Weights of a small GPT-style language model, trained from scratch on English Wikipedia.
Size: 8 layers, width 192, 2 heads of 64 (1 for keys and values), MLP 768 GELU, vocabulary 6632, 4.23M parameters.
Training: a variant of SOAP for these matrices, 157M tokens, 4792 steps.
Each number is 128 + 32 x the weight over its row's rms, rounded and kept within 0 to 255. Layers, rows and columns count from 0. Numbers have three digits each. The size before them is the row's rms in percent of the matrix's.

# down: layer 4 MLP down (transposed), 768x192, rms 0.151, rows 135-203, columns 0-95
# up: layer 4 MLP up, 768x192, rms 0.151, rows 136-204, columns 0-95
down135 100:166134132131134065123135162072153134103127160150108180170103119062100147156131122109174105089151106103151161146100129159122061161136072087139056146165104112137124114059119125117124147170099108151190166166123102151107095130111100118121178082142138141126122128118094148093197149091141097177
up136 107:148104135066059105123110178140096136127157123174096152124185037113150128128160105172141145122113178195072123096139143135116141115131096140095094083126127161133177100162195176104118128111173154113130146112112056134124078185117049121194146110069123143141119166158084130091119117142123084115
down136 104:130181102124094153147085113066096117097154154146118083116166137131133136108144051146143129151169148124138072117115174196119137216135143133130103077111073123038086148145161160095136141093136047161116183197123140109151146108090119121147128090098122141124129147162159158131183137107120207137
up137 099:128135102181072117151138121166160062119141140107141129121192154115163095140096140103095124106129175198070100105140118144123099160123150090082093122078113080135126183123123118139116153088170185084058132135148098075155130136150125123163126173118156119139142101117128069144159156074091089114
down137 111:089117123111103075131149123115110153096138137102155163130163197137166119103149092116138121120080129148097135090129069133133150183105155125040187105150144119120178158085192124132140097123108069111118099148100110099173112204173081147149126125124155134133125136136158080086102214098090093164
up138 096:097175067219131120067142091153159136139197110106120141113115159153066114163112097114095099186120126114098172127098133153144157138196101101194128090137153099144175113129126134106088106122176127144132090161135081071101176136200127137168142076089122151165181112084142124067165155120084091097
down138 099:120106111123038170150077138108116108131137065173149099171155090111147152203090120074129111115111162117116111137148124196118126171114115149138145082141103142088104148142126106106152073103191144151124089131140179167150129115131111089157135206177185145100114090138180136175134183158142125144
up139 106:082152150125129130154110153059103151131086201083164121093122126114131110214179139135174064097166125169119094136138101088124090129116086120141130118201085144130172102163102162134157184093085127094116139134141175142085146118100051185092157158155124122106089121117101106143093032076152129161
down139 103:139103126174167118114148155148146170134161118162124138083107132091117188227144188156184096130136159199163138176096144155121157166096113146153120144205121127157090126145133179109105114110112147134144084118184145159092130097201148092161161112096132157117120099145174097154102209098135182139
up140 103:090178123055062138179116159146155116091145104132184111086181163126081088141119090176119103088146085138100095169146077155095135148172166121082121123168159089130065149154143092110175136090110110083108068070079162168175137130075129154142101078091153105148174112091178148153069156119124133118
down140 103:172073079151137113162111169133161093068126098094109160166167190128127148079058091121086138145081120123156146146180140154181123116162134129109117169139108193112142169107099117111150152147177111095185145144088102126136119091097153136157177110119171193144132146158090090156177140150128114087
up141 108:110092167143141136155122122157117104122145180158203118129099113180125147153153133100071152125149090156148139166133060118137150153133080052122118115173065096103130115121099092100142119113160132170104125146145131163082056141163178134162144109173114197117137105066094135167147152111120122147
down141 112:104100133135081156103136187135112157135136150138178131097053148136096116179113095122128114086165082134128152144085172102129153166117062130088151115152117101143097132121170095115135179133152172171145129099196104137049117144081139096119164138103104115159115062094125177149100198178126142155
up142 101:122136125136117140074128131076150182138138131074146072157114083105125122131147075120110122129054124204144089186132109133063160142201108141135061156151050075169184098130122141190162179170153078119136122156148112137163151101105124144121158132160078152109133073097091107195104104079156145076
down142 099:143099152163076130161148173126157105134084079142122108119165142151102151112165164109160220158148180138127138065098111111148148088080098041161197108144148098152166192119137117122114147094158090152110148126120121123087113073173136159090090176112174144122136142154157114106138108139105125127
up143 099:159131114140116108165106152131117157127166136111118111123198135171136166150182133117091099146141171105136169120131207132125086098170141077101129090103163107109137115153116184127121077108085172124169119083085113161125108172125106116131102045159090168119120098141195124136087114176104055186
down143 090:146120123142113179185120109043157131157090141098143124148110109118125113174185078152125078164098097120109118074062091124096096132197122120152118118106037136146148156122108109143149109054129148125080130075104171062121174058086104119152087145094140123147166158116122117089097109133121164106
up144 099:130126135155148113149121135092144116123105102051116163122077155089119129099098154122154199150172109136143127133117074139145124130139153168080127114131218148174185077144170148158142146116135154170100098117125148066126161188121150046090118108138081137089138081117090124101134151158131092119
down144 094:145145091113155133168164143104099124113135099166142096175151145149130193177158146174077119119140149163108126168142160111120145130121181134176177147105075085121118151141149106113148036144087132088107158156142123174067212120147164108115109212180174134132178164141149184104098105091123118116
up145 103:156154100090114117171154174146122068141139111122152117072106110110157203108126076149132124102118142224107127108154160149118125155091109134179090066129122141114079159164172143177143111117188140070060164209114112155127113132130127130133085170175154156116122144188157165077142098138116130085
down145 093:106133132193152137179146122136150170146128148141108152154114122116063119219121141117149184125158128084123153162067141106125121175111061106123076178148129126133130122073121157120116122075102120139178085110135101143129134103099119065121127123153094201122102115162178180129146142061121166112
up146 101:127121075147121171058092102081182133139136120161131171091076112179069121143138168144090138117097079123131140087134140064174129141114106092093047117080145154167110113082109128144122181146092170118166145152102124127121107123135088107138102156130177133176122139178144143113114143134038136115
down146 092:154138170131104060084145133145130109175179090121074121093163104155130174088086138093057147091107090119140126085142076084114131080141181153115168148142110171090160192122065122148158133109132122113109112105167145075116175124117137201144101162148126104074103186163132168197099099106139112187
up147 103:128161110133131101096217138094136127091167154124168154207112154092101147113172131118180124064143156131139132136124146133150055148124102170109120168131076109170168112127119159130182134091065064126163104162119137125138106131161117116151108091158214127127072106132073136113097115105133095078
down147 110:194143085110105088098145111154113086144105109183109165090098132127119184114079133082116173137122065107123105161127101074106179135116175107158121152132143134078115093111118168183045202188122169115124088152156118131150086150176122162156082141145163116110126112168115116110167153117147146159
up148 106:111127087143170150113125110108147188132115105107105151085083128155088147136118117085079113112125140169143124139103144143171104125075133120116140122156129134139167160108152105135147152110189083111191101083166122089149191160087151196132076169070131146091119095075180154141127081167068141136
down148 105:100097166115157198156153169150126131186111182155122150079159150099204112149139091153148125104122092174134156116181056101127109053186110141109101164188123121147092087108122154101100136149185144157150109110182149106089138119136183162156111154091158205127084093101149129096095150051091133108
up149 092:101120092171106154043116131124113127136113096175073180168127109133174089135183116050148105110131108115172101102164110118097123145113097098184138162187150174162188132074155131154053151139144122160128145161085126127119111159145181118151147088170155134108144144072101179118147123104126129173
down149 094:131115157147169172099116165157142127151142084086145111094152128161150117115053161138108137102161137158164123106085130150208080147121134047152133107116153105082153146077161115120130124088117104114157155169094200126116149109070124084144122108123129149096146104160143070120123080150123180137
up150 096:117143091121124143150101153087173136123136139107142126064068145051107109095134140123178193171148093135181079131148118102145151118113081109123140133163155124119069113067167205174148132150149125101120134083139139142096119142161085104147090129106136147103162108142187069123134114110111093091
down150 099:135104171122136115118164126105116114105187139107135157173114183144162181145157141066114105114062135150105101161089059133144130102073164161142138050103141134127134154157070129117131111095128150093107106127165154140166190182143140125087084086166125098101126148154111161149095108148152107129
up151 109:144116122105167144147122159117122131159143152106107106079095175150076166086106108103108132170107132133111124094129149103061157133099117120103097159099062164087130127073121135078118115099092090107141128123123156142076171170085155148120119176120151085198123131153084146128106106131148145107
down151 111:076136169208118093145095177114109141138114142162152082132118116109092142124134112091159141048118105133159190177123150165059102144145192116091045134046165130106131053180117096147167135182127094139159146183111108162116144116139140098092104138105159089132200162129090093125094116146138119153
up152 092:201100102113138137107149093133183167118186152149122142130147111119144149070147151082111145093160087103082172128146130154096126118100125089143126159107126077137093123147146152122090153080131105119124106129114128163146171121238068118088106105183101193136206165083081149126147117107143136101
down152 095:111093127171136104167107135202058102111083131129138129084096163097109106091149153150166161103092090173190089141139131147095136083122089148123141161117172219114143125152089106158166168151122124158129183140156128124141114177122200130141167136141152147162118172124126130124148150108098175157
up153 095:112140098091112135127133114117167102099158147121188126128150144184140118165093153089180126120135109125158162136141160068162162113148128155107127115113165159146074164186106106149128138133115119158154108049149119157127144128166094145173153144151137121193128098105145049108080183065123127124
down153 098:142163098105147168143168136197172151112173150157188054096175140125157082156072127157162143164178114106094080168067136122121104105144109115101166104103120126143082109154129161090123135112079174135116136135135142140119143115139107077097098096039108142141198127139177135124075111072140042195
up154 090:096093227082179059140075101174134133180143144102148129101102155079078097152101145091134103171077098102145141164207097113161156136148086149088120115059096092187191126169159166089144062132134174133175112061145148118135147128128115132160166116152093134125140184186125108103124087160123109105
down154 093:105098154104114107088127111148113164084167153102128166105131094137147122170137029156078106121163131109126133203104164134134171182160130103139129096145127122090155112124121187112105132157125159126132069122168175136121142148109168171155138142139112165118175151124120191131139110061120126137
up155 103:057089102060117142084114149120143162154139078142162129183155098125151169127151139097097082150135058100119129119106132118142123107186088080129137064068074113115135140144083124100144067147121096193125100117116102132149137086137174095116142223127131172166117115064148150159183194097072164061
down155 098:136193111095138147132134128065077083098112192133130157106164131118117161139145145073148156117116072096185102104140129128107162068092125153086135125118156120120136138132107147145128115083151105110174152136122173130103100219179060138175097158120043121127161115142143137149091066152114131136
up156 094:121149174192128145144122089119173121106126140117149141123157075130188137122107122112190160080084101069103171170075141103197113101134143154115073123148116125146112193068143074137192168140123114142098167134195134092097101121129092205147103100123102117145164140132146102104092087119137117091
down156 095:139084158111133156177177094136149126147093121147134113096092069088104101098130116135127171170075090111143025108121126120124153111164123081127104103098130185118148103159151142048143143132067140134125121161145154123124105153107049163105126136122139037108086162134143115185077083109131117094
up157 108:132122117092104125135136095161152134117114075136145167167123123107124056156163120162093149171135111130096089092161101176155089129067145187123066089208068109124129120189180144125109113134176105130114150082095094116150115125072074105182227104070100095100164179070157053148090127109126181129
down157 102:106141110115101168196142095154131117135116100126143145116133152092160130141109085160138085099125132148110113171125140137133117192144178144120188129153155055126144127179150127148177122076154172165188137116071122173102091109128119103148065117129122162191119174153163056097167137128085160229
up158 109:071125156079102111169106125061111118113154153104162147173121159130175156084131092145107108147168174100175109122158150124127155154071162141108154080181076119131135086122121064146179102106070151106088113158073149115114144102135202069129129087115159133119154097063125072132073191122103152135
down158 112:132099124074192128187106137131151117192135142079147172138139143134167135131072128116128060129161125142178152112129073101156101117090132146130110116109061097098094080048178075149133095197113129143173102165134202082171114122116133144105153129127143188134122161124130116107111161135114097171
up159 107:180143167136143078120160103078152097145137126106157192184172090093093111130123051123106117102122142160125113080164105131120135144173141096132108123136169117168163118116186122135165110211137143174126114145100108118134084139113128041182132125088185086213134107187095146078139130116155148112
down159 103:082220138164114164141102135135107074091130176120145083163107146130198129139117083156095101099159106127146110163106145108137116092088136095123173114129151112097174130107163110104101122138062128113085095108175156201163056131126154117060101129142142086153132078134103141149162111125130118154
up160 092:159088106066153087138083161114125134101062102112142188145151144141164095186164112106102107162111078124090183125150059109129129164119072139135074136101120112125153156112132145205127147091155136067137098104089135165141161144194172099101060069166106108127114093145127175141109147092109105057
down160 099:091151125135108184142177069133070100118118157137127167074120099100086138065129107080168157115124138132125102157126124113046175102141157081119089133164152198112157087162095106049105140120109113128086172115101121142109061140161126140105133105026169179137191133098071112185184134125105129097
up161 104:126143127173149101091100136113118123116126150187122122114145083083172138101129119110120125204090174130155119050138157153155137101093119167113134158109130103141179106065107143176104144124145180142142131118074098108137144153147126104100150192035134169178133166080103132127108120122121130126
down161 090:126052095134103136184137136165120149148091090145124109125059111160121081167082077148078091131102154042113112098176087198119150195093153150102120109128057114116145117163137135123048126123132081123124131173112094147125158102124119098103170149144086115154146099141166161115142171118152118146
up162 100:153151108135186121110137191100146127143133135124128062087132150173184076161154103159089124090136116115147102123166110119131133152109077078174162176118176134081121157091110138159170162107114164107144135100170164107190164106151059160155085212108159110103145186117106141141112107112098117115
down162 102:132115133158132097114162083112086136131132154175113171161100173164098206135081180082084091170083042141172144147156136076158100099122107132147061114079189034125128122122121151151144142146143112103086137094099143130132129122149122115134098075140137133199157115112153164103155138115117119129
up163 090:193112075118059143082145129106129143128184149101106162125099144115108161125185090159131140164142113131029105075116089081128164058072092157075087132133184153153138127136136119124142101071099155178141141144125087104107186119127113081107100132133071139115137164145103100175152061123139093085
down163 093:125168099144144105164130057111073150079101137124118105078176127129099086094164093123080103123149150143141163076141110106106136152141169107131164102092110141127153171130120128140157142144128098129137097128149201107189100153151152129136126053025074105143138081133133112113085174126165185155
up164 095:096105179181135101138153118189187093131128168137148160120124102101195108154143126123094114148159132123143163118137112129095116146092083134102112134158139130138173144132139138138134129108182159176113149115158137177140120106135027157149127097119090108126080163176188056159077144111062078139
down164 092:113144171102157159212145156112157120184097109202162156080105041124144157081170083162137107123052098119157097151089137113156115167169144118082126222150092118142080131141143028135131150087184103117100158089155178151174139099129098095141140122114157119162103063162170128101129121080113150124
up165 092:070180082171186159123106112120123091086105059158153082131109091180118191113158095156100145143092095085115123149084127125133130146064090105174186112101169163174104161131109182144125111176122147162194179055157073143171102086144147125173142107157098148153157153145159152129121089147165161136
down165 085:114120113032111131134190119107129053117168121056147183170165150163129138156095100082122091101058176174092154141091178086178080096145169140119156157101079141108167120138167120117102192124129154114152151127099160118163151119177155117168017182105171147082112140127104123129200087160080116109
up166 098:133068108103105211181171183061088139178145080109116151080178111090104139141145144182143106086158108143074095135142098132204126157170141075136115107122144126054105104119110121093147156148113067152075114143098106149124105154102135136166096103098136079167094087074116147133126128117084104118
down166 107:137133077154151079134169132085066166090152117134161055128127089154141140083171155104092108136144108081136078116066117141125140115097092126087160119128134167136167130152104128149068113109131113158187117140157166139131088082124074103152133158133046137158118076107114123134122106090119068129
up167 102:147164143179132122101100110130098150131083075146123165106123129116067079105123142108123111097113147133141120118126108104175137158100134129173138117127058114137105119140157111156161109107114100099105208137119145121153154138123132111157142160168112126105155088160123090153103179149163124071
down167 096:170132138137100126144151082104142168128171093106095158087115124070115167153116112172138075127116189173067134104176097135151144196126074106118151129106103100099106199104180127114132104168180117095139120106118127083187091083082141148131101098083202190186122097147149120126111201220122072139
up168 087:106128120075103152108179129151160145123179114191117112144115127143122102120191107111090135077155094134202096135180086124190091097090194099150138128170128121132180136062122091126150147100098135144141130162112094116085154125103110180158117136135122110114099108153157116154121150134167108103
down168 093:156106119137138138128069149161079130118165130130170119151148096089116133065102146148148190198143152084061137098076072087097162106194095133076120160097112148114082112139138175181155086128079118095131115124114125127142085199178130133127119161159105125163108100106097110110142162093151101145
up169 095:101146117141074147181124165113145106140125124096137170153136141123149127120107092122120112092187136109124149111148184125127146113123122196076182092151141057134084121106133124192104108093135126109115088083162089140093163126138204093073075087146158126133121110119094132094134175156090106115
down169 089:108151154131151131169087124091128077165132141090151146058182122126123089103162132150114096147124168112087140114178090116080128116104201147079175186136062128160145144138142096143114121086189138106129131110087144094127109152105135136150086127134207083123108114124093150128097159108128129128
up170 112:103041136042199086120122161094113095085060134122168188157120160144148113104120109112125150183138123121127083085144108143116119146064113114103151080181118112153123130086095123079126074086147107090112144150151166113143144158122136135137122125150156159092145099197113157130088179160158109135
down170 113:171113125121160149138156156096116124094072117154191131165135156157147145122120084139113133074104178143104191123110105085168115121143117160119120091132146189118152144196154144158135146120184099071105158158151160143106107117098128163177056135158170167174155123183123081120187094147125087087
up171 096:171098125088088104104165122124156126179086162139144172130151128133161118063115177180109117171197151117136129098152178170055151172126156159133140116161123096154132080157128096105093156109087143118109129104178075177112188179109187135133101114188135185140124095148110150076133121101082138143
down171 102:121086142139104096176158120100115129061114161115143169161179084137126145169094156114072090106107117152154148150195155098106108110171167167125163122100118118147104170191089099087105118124115109119144088176095115101085155141093086151136130067139177114083151148108151165082121148157128065145
up172 101:065171112064114112155107082160084119085148096079132131096186137142130166164147088082086118145160138119131161167107192118101156107172089099094126125124086154104049123115131121164127122102154078198092110104130120078137147224171124145149152134121129139110103159057125165146145098133189069140
down172 093:170169153122133067114192082108168146093128112133124112134122115149096148120100131156124170068126121094102090100186186097169121110111115143074107116132164174152152132128138135120098101106173116142136108086119120088105154083134135109199093145086123091207125124188109131138079143140153137116
up173 107:082115117125186154187051156154134181113122126127123165090160122156090130088106120122160155153097098174112126115105155073160193158092124109181153158108111165090131121118199091104156113132079121163185182130162124157127089103128116113199103138142098141132142145106158088139075108084110142138
down173 109:114098100123091107035120125116123087126100113127125111162171087107093170116143157121104133082142140136148120134134124175107112132141133155150121192061099184163154122171103116120142130109119162106182145130122165108154109131113138084118170120102132142152181129048129099084093162152101118138
up174 106:164138097072076133138161139103077130158213141185180115050149120137070143107072109080147139118112121122145045117192131124104125089111126159071092126126132071101150074103159149184168149153178105113211111052150152122113123117114095084184101162135155155117129158172095131170156127129166082143
down174 108:139119148162178107119151129136128206160128174108120140156105125107103143172163182142158113108150115159102118081164181074154156129178128081067096136150167152139157146117098170157147093106122114147095118057145135091111156066138154190100147105145120125136109134078170145078162107078181089111
up175 100:109140092144100185131081164175135105115139099126115103111144143120131124009145165148145123071086122053202168103126135151135108147174131146177105127182121132124158166122151068133079066092114062118057134170156130131089097123133159141102114195127108049151140142121138122081141107180144138111
down175 103:116122067107132095159117095113162149139146174167158164140174126138152124055122127111069147096176124138091148172155190146090066178147100129153071140170122182107131102084141063067074146116039073142102157105120169089166110061094135105115086087102128096134109154139129131114106165119111194123
up176 105:110074155081198070108074151121127144074126151105130118117135165190063133143160122157151080090154155073142131171145084153170085167151065133094119127143122124190133144086156109109130119038181096152098135132140158114114137083122157130185070125103172133173124151127156161138105101151095178127
down176 105:174045168203153141136079157115098120160113105149098101114119085152092104112139110151148125117136160130138169095099102141134176129116088146135077117122130143081135173122175136140106195158121170098114105111136159135126111079107152147125157117122139131063100153128175106124116097110066160204
up177 100:086131083123146196150152155107146126127080133097155080112135134117172158089141188175192129131162106136089152074131114104117101093089159136093149074136172109080124140179163082138153109150131159182132101121114120146150117100108149121159105121114122147138138074177170128181136186100103166097
down177 099:105097191121133136173086156153143126135149120155073159114067070121108136073079093138123129129148095091058145174084146137095085083148070080202152099172111136185109157168122103106153118099141166109087107182175113169149114161205136094081104144154093118169113148122109122132114103118116118165
up178 107:150125172120094129154177135142123131150152100129091190119143182126167149094182162169121200111138104124120091121172211178118160112099085091103146166115092130066161205139092167150108157073144165119134129120129192234090072095163129197136147099031129118083133139107123111174078143115138122139
down178 090:119135100156169127168074087134121105123147093134152097090140119187103154128154117143128108132089202176130156113122122150094109107119092125093146098108130129156144130176091136121081097161147126145138133121126139145102174105107094118092115135184163132123115073163120080073152137148067120149
up179 097:119150121112149158154126155109208157105131121132119160103166110166131107112171166148109145176124117211069148152072117142085127151091114135072082086123148122170102117096143119116038137200088108152120108117170086155155114128202130137123117146158148124133153117140148094104144115081178107127
down179 099:090142159111115123087126121156171129166064144102127138117108148135113139104182155153146043152154123095185139135105086116143133152077086117120144168164118114170163194150205141178144171180160113074108155061121117134108101085099154153202161166108138166083146098179143095127116127159091105162
up180 098:122132150056126142078089154118132115074200152192072114129156158104122104176141093081151092083097115144149093105100103152131172113153104143123107143089139154136155113175140130104116173180093189110076102116085105096118169171105132128149094125136163117173149065144154177131145091101131127161
down180 093:080101158124140097155109152182121125073099129140082158129129087174125064184089071178119125095091119139145092084126139076148114115193140099159112148096127159140151165100153136187121127133151090102108099055106156160111121137177150108103169114135162159134134150102171140143101152078127177178
up181 100:138154037113102119148089166153105152104169101119109170168128150130190129157175153112136087146166112136107099103071099134115093106162089159134106147169170153111142136126079198129136099186114142068146089128149086104121138137120144206135179100048109103144086129104141106162142093077160111054
down181 101:150169122188162112138144129149081111096120125142190023124150150129094116108179111092070102114126117095123132112085095167099144094152153113151168152098083122148146100084134116132136131116067114181117170122109079164173114110116160174092076190156160123114146144141151116157117169110142164134
up182 099:111127144102177041114070120182170108127071124069152168189109171084157185120167134144081097100163105128097129090158142143101092085134152139124128121247114156126139142102157135144193163131115116128197131102149132109131093170126191093072112120140126156109115167109146048139111138124139106152
down182 100:161108066115121116115156103163110102141148105133181155159134134143052213170082072130146073140102102186156086092101091064108087121072169159086065104132113138095094164105143136185149157141132097144075151099111150127085110114140069092160087152128127120090113138089115184164131088164119089125
up183 108:148124133111130133139117164174082085139113095129123102158129135092123035119161125148152113174098071103124084186195115150079133160074148145173094091153096128137089153130153162147107103117193158162153084118136149098099156120186128129170084199108146098170103109118150148147108149091157141099
down183 110:148136132094125094127115135165200085151104124057132168119142084143162062168066193119167155138111123118126102115153065151100162130137170126149152176137172057095113145136092145098090160079128166189121143083152115125156065146133098111149138102124123151107128121100140156111160128143083155146
up184 099:129155156139084186091173122131121153092105113133161107108077140154152162130104196082158096094128147162141170141105119173147120150156119169117183135162122114114067129097131152236137105126029091092099135172081154096107157158154117139119108129160123152133127094138138125113154132097212137097
down184 093:171098143091125058175128082080154125129144142078148115117129116129138146143113100118135138113131122170137112094122110125117091137141138154123111125118147108119152098128104074141150079180144157151190119128128178111131146130085141119146141187081091140091152141120172091116134128109115112141
up185 092:107087135098146121130126156119161157159105145147148129074158091089118149114137137134110113106098083129113085198153159155088117131138109138077192149128191119138126080116172137120064129144070060119060079081103125089155162127144112147133124147136148113101228136092091146093143066142015149137
down185 093:170185092113161155062194120122150095161118126129058065139147070093151084123079163136109142134122128102088100151104146036097111156181100130157136125147120106075140139115152154139132131086158168110115113177143093160070157132117062149111084108132163124112138149129159121161137132151116040122
up186 099:111129119079181127115150034189127092116160166154088085147146112157087088117113168119140163095083067148087104109145110085096192138145135158131163132143126105084141137154082186127166093119124118160184137167108116142159115091093150147141180112139120151136159145167101110124142085136098117120
down186 098:116088131108110136141181172158220121126117133082176183200121108085173085195090178174135129124125119136098122172093159129147114130035149109108093138139153112085117100101108163113121121146142107110157086154117138085132149151134122169162131072079153121145117080127147095142171148089101170191
up187 101:079088175125129122112158129130062088159121155179135148116162106132112068129079147138106162091097086169157101023116150124165093064150129135120140176090121124101143154155123102109150120129085115155129164182110118138083137128126152078098097100129129175081144101081106112168170149106125122115
down187 111:090101175111105116069119106154171130140145161112127126133189111134090108142104107183147159100144139138167135123135108117109125137108064133133130094080095192164124131065125159137118194171073136179139137160123150068120146142178144090129147075078118159163136104142139201113109167141097123065
up188 100:175108153192071141127134126160121148113124174136116175123120100124090165087173079141157114139160119105104135112146102145111132193155148177084073128165112107123099119108146096132081128140091090084140131129126123157150170060229168111112123181201098050136116110174121104058133111070150120107
down188 107:128135139142106117132130169142147131218107139180161122144131121102111189065117109126094182191108172157116099091137201207095176142143112149137149057147081102099126150165172056099158114089123187088136121141166158112106174132119180107131106179163165072101130145171128153130113092110160166146
up189 091:176133117128131122098206181129130119121161122097099137150121140118097144172135122080181078085108101140118147141117105104148129127137159120086144173134140112108088198156109109130111121120186124156183135152117090143084085132068131094119113103161120100157153122148143134114071159188125062161
down189 092:161166108129075131138099156180157077147121181169170151085146128121132144091137114103132123147183076137191132103096103139053141145151151140160158166130083050092141114079152142154121124172108133166110116100162167110203132180112140109098107156093128105098102129171125115115076151115107143126
up190 090:120101116072193144147130091147106148137121160140161067121102151081143119181116125176100131103134130163064106133161093056140150162147092122061141154103140151113134131184157077122115113097149131149054123126181148157069167130149101154130109128113132120145045106079130065255117082139100091153
down190 087:156134101159111131115091133144127141135150137181145182097106159181131123138106128124142142126125123156108076093091114084130141135176070084117093099165183109186112074083129121124149101182115104130172087122108185167108123087139208148096163122113142156095082110142087132102135192152113159103
up191 108:112160110076134154171114150172121130154181107191136162137163125123155103086118141104113147122119129134097135087090120096122127132131077150173122135092137169169108083147115075140068116124166123136151083146152082143102129159073155074132161139126175124116122126155157130136169117089063168147
down191 109:140138143142121147120117113112142103122123109129147146147092142064153087113115143133055086099132124134120142087128069167103082138127151196099195109104172150164171104102129113147164098142165117196157142140195116170223116083139137056115145174097183088139114215182116077133140094134129117142
up192 100:110158109157138140154136165097113167075092104167171095134106090189190138076150147125132165141084188113122109154156105069102161092107079114108122121091101135131052117089066080095136102070142115131147157101102178132091086134108151177185057154182139111142161158104129123136113178176165100116
down192 094:178085144156138118116077111139136145176132129120084105182190204172125187162143138169104152180169145191122165142065161094164129158124099115179140144132093152089144145091118193158184125113138120144136115113104051109146129130082103090120145134126167199101095102135079109122131163164118129113
up193 096:086155134141164109155167148151090131122092138166125134042120077118109118113153176140116122151124130123157187118133141130157118128129140166143105174160158063141109140177109088143106132101121131130185118194092126139117122096159087117166123139161163179123139160130105152067174169093130066098
down193 099:115158117106188134120167122102157097143154108090151100160212173109135112087126110105137170173105120093092104076072094158174115076129127143132160102112150115147153167140119122143142098061116179123111122125104099148119149134111204160136138055159116163142158150110114093159113147121125092192
up194 101:100125121086129082138188138100042165107136179113116123187170096102116154089140175064128103202097070105185115055094098116107099129116183115141161108127109114111143168123127073165113129118176130091119121113095117130141124100186166036159149149142073191119109124093122165117115132123105137167
down194 100:106103160161116126087116199125131115063138159137131133121137127115113163142116058128126132095151123127103105122112116149152118081077062066097088159206147143122132092170141111133174075105108073199110166126116094081076102122126142154127110119089146126155177162137189142083111139075086210063
up195 104:140133160170164160121083139124083105148118124130094144156141067111143143092123154175153127130142141152163129110100176131144111111150090106077174101138134080129127137142105076131097157108114084083086158140151081159153130118095119162108154142172096127137120081148134236163120123098122184136
down195 139:155145173115126106136112126134130136183149093121078175170050134080168165071128106115192083124156096103116120114086094181119116137177112103107153117153081119101155137117111040089074145146162100133113151098137187157117074141142156097120180125107103119144133139177128169166088147095135096104
up196 096:159114103159134122117173113065146100151149167178155178118071115144143158138150187139131148141108170159055121162114154124118161061094212138095114125157178116126160144133083145145149172079066144167136159099117108096119122113095088162072069144128129161151105131092123113191100110114151139119
down196 094:164139153088144081099137104100112041132103127101135096100143236146136153138102138173174165134170113081106192120179052088133090103125097118176115118109092148164090076097123144161069164169106142126131110115124151138138089133091071117144139173128098097176147094162108115101172118091142153110
up197 099:197150140157145144185117082165153101121149121088149151130129108122100113134149155094098092140093102099069139178106110114161148149113146192101095111162110084143193100143055095132132159128091174136160126128105123087134139119165140155144100118152159112146095105123069071112163168136090146140
down197 092:157105104098128102156104105080124119130092067135111117171174127124124140162071110116140109134116108096118110136161168076161138142064066097133153138150172122111152114107153158070144086116107098047116141129120122147123115175102145108140188116180099075148140130109157144203102133141170106153
up198 103:075120133081125054202136123129127160046111128127136145129100158181077138124152125159149092129106146083162127090136119076172085108106120146107149121120113097165124098131167127161056102146178138127148126144138108146144083112108126067144150088107139167176151111063107123123137117185104123058
down198 104:120135177145117080161129104108116155194151104105074145170140092107093093134110112123188150074077099170185180097105173132119121117147088121163146116154119102100134198097127121110191058125141143141112145146092130136148097135235151153116113197110101121129127130175159148162188091097121165126
up199 094:070134157103130160102125108175106167103166111147145088105143093088156113122118127159121137083091136096136174122137180149131129177123190151124138045149107114089122188101128114128102138123138087145070147181087185098095087106147165158127122144142145117131118096130185115139131180126107147096
down199 102:180137107166165107149130084134059137098167139155119096126086143125179177142135095110185121126185089136115140127117112160173156100110117133157145105182090152174080089098181131108130041146134139060070119052094166079128152115074100154151175102172144118149156122112171113149160115106124128119
up200 110:186068110096114107120145141066050058109162153108114145107119184167136146114204116139099117144100128109153166180140074096194070139118111138152144166196082134106088160111103140116123100113174116086151134113089156150138075133143160169191073109104113160152074116138116113114055126132157091061
down200 109:108095186122127168119162182146204130110097105151107127049167152079169106161178093157163105113157145094140150102085104158117064113189154128132098106181190121157136152114151097140147132135093118103116056167128119104108079148102140151143092120167162169105145092154171107161103140124132149133
up201 098:092086139145118130134113122137159126120091140128127160149101094145120070129149100099083083125048098149098146099074090106139124133154122182092140120176139110146194167159172112139127104089119112131147126142107199126060165121113149114123181090118144122126072144177097189167108159107150104140
down201 095:098116108181149140155103125139093127114155138131133111129091085147154080071119097167071136130058177102086078111153119130143125157160103096082133087120110096102097156127161169069217126102114106155114128093125159101190111109091104136073086136094128137089166149110114135071151107075147112122
up202 098:154209102116126120143152066074074108076164104108180140153105150096183081131058106112078111138164119195113099131140189146124125138135154077092130141109132093164105172057103128117082093153181095152099123140115095109117140121127169142123090189118127124086178091084111061150140135161133098134
down202 104:123133121102163162095169160112119141071138160141093147132100213086133128084107125114122121064114153111074144180186110108079118139119141101120185169072162123110113131098132143078131105142137101122151103124133105122192148094130074141134139115122157113097145121149158168127104085123159147181
up203 099:113149102100129101101176145114144128124080146158141149134178128117084092099194132123140093124139081151142116101159120146097112144136165120122092099125180163065148060116122099144124078159091072092115164136178172168096138114127133076208129188188141115096111123152123124181161068127097131144
down203 103:148115065128119174088114173084171116095097162086140126100123124111108075140119096139109106136072160124112143177113120174153126095249109149169162107161126142151123169169126136093121077156121132166081128123151109129114152188102107167134061112106132111142097102114142176076101105034094141147
up204 108:046150133141163120083106105111136079093106145104127146133128114147087124180153151170148181097098156180090175146088151147172073102086173150104163082175134141094157119126154142178140109108132110125112124146082159124219162102141140122146215157132159071127136070074109064103106131076080152137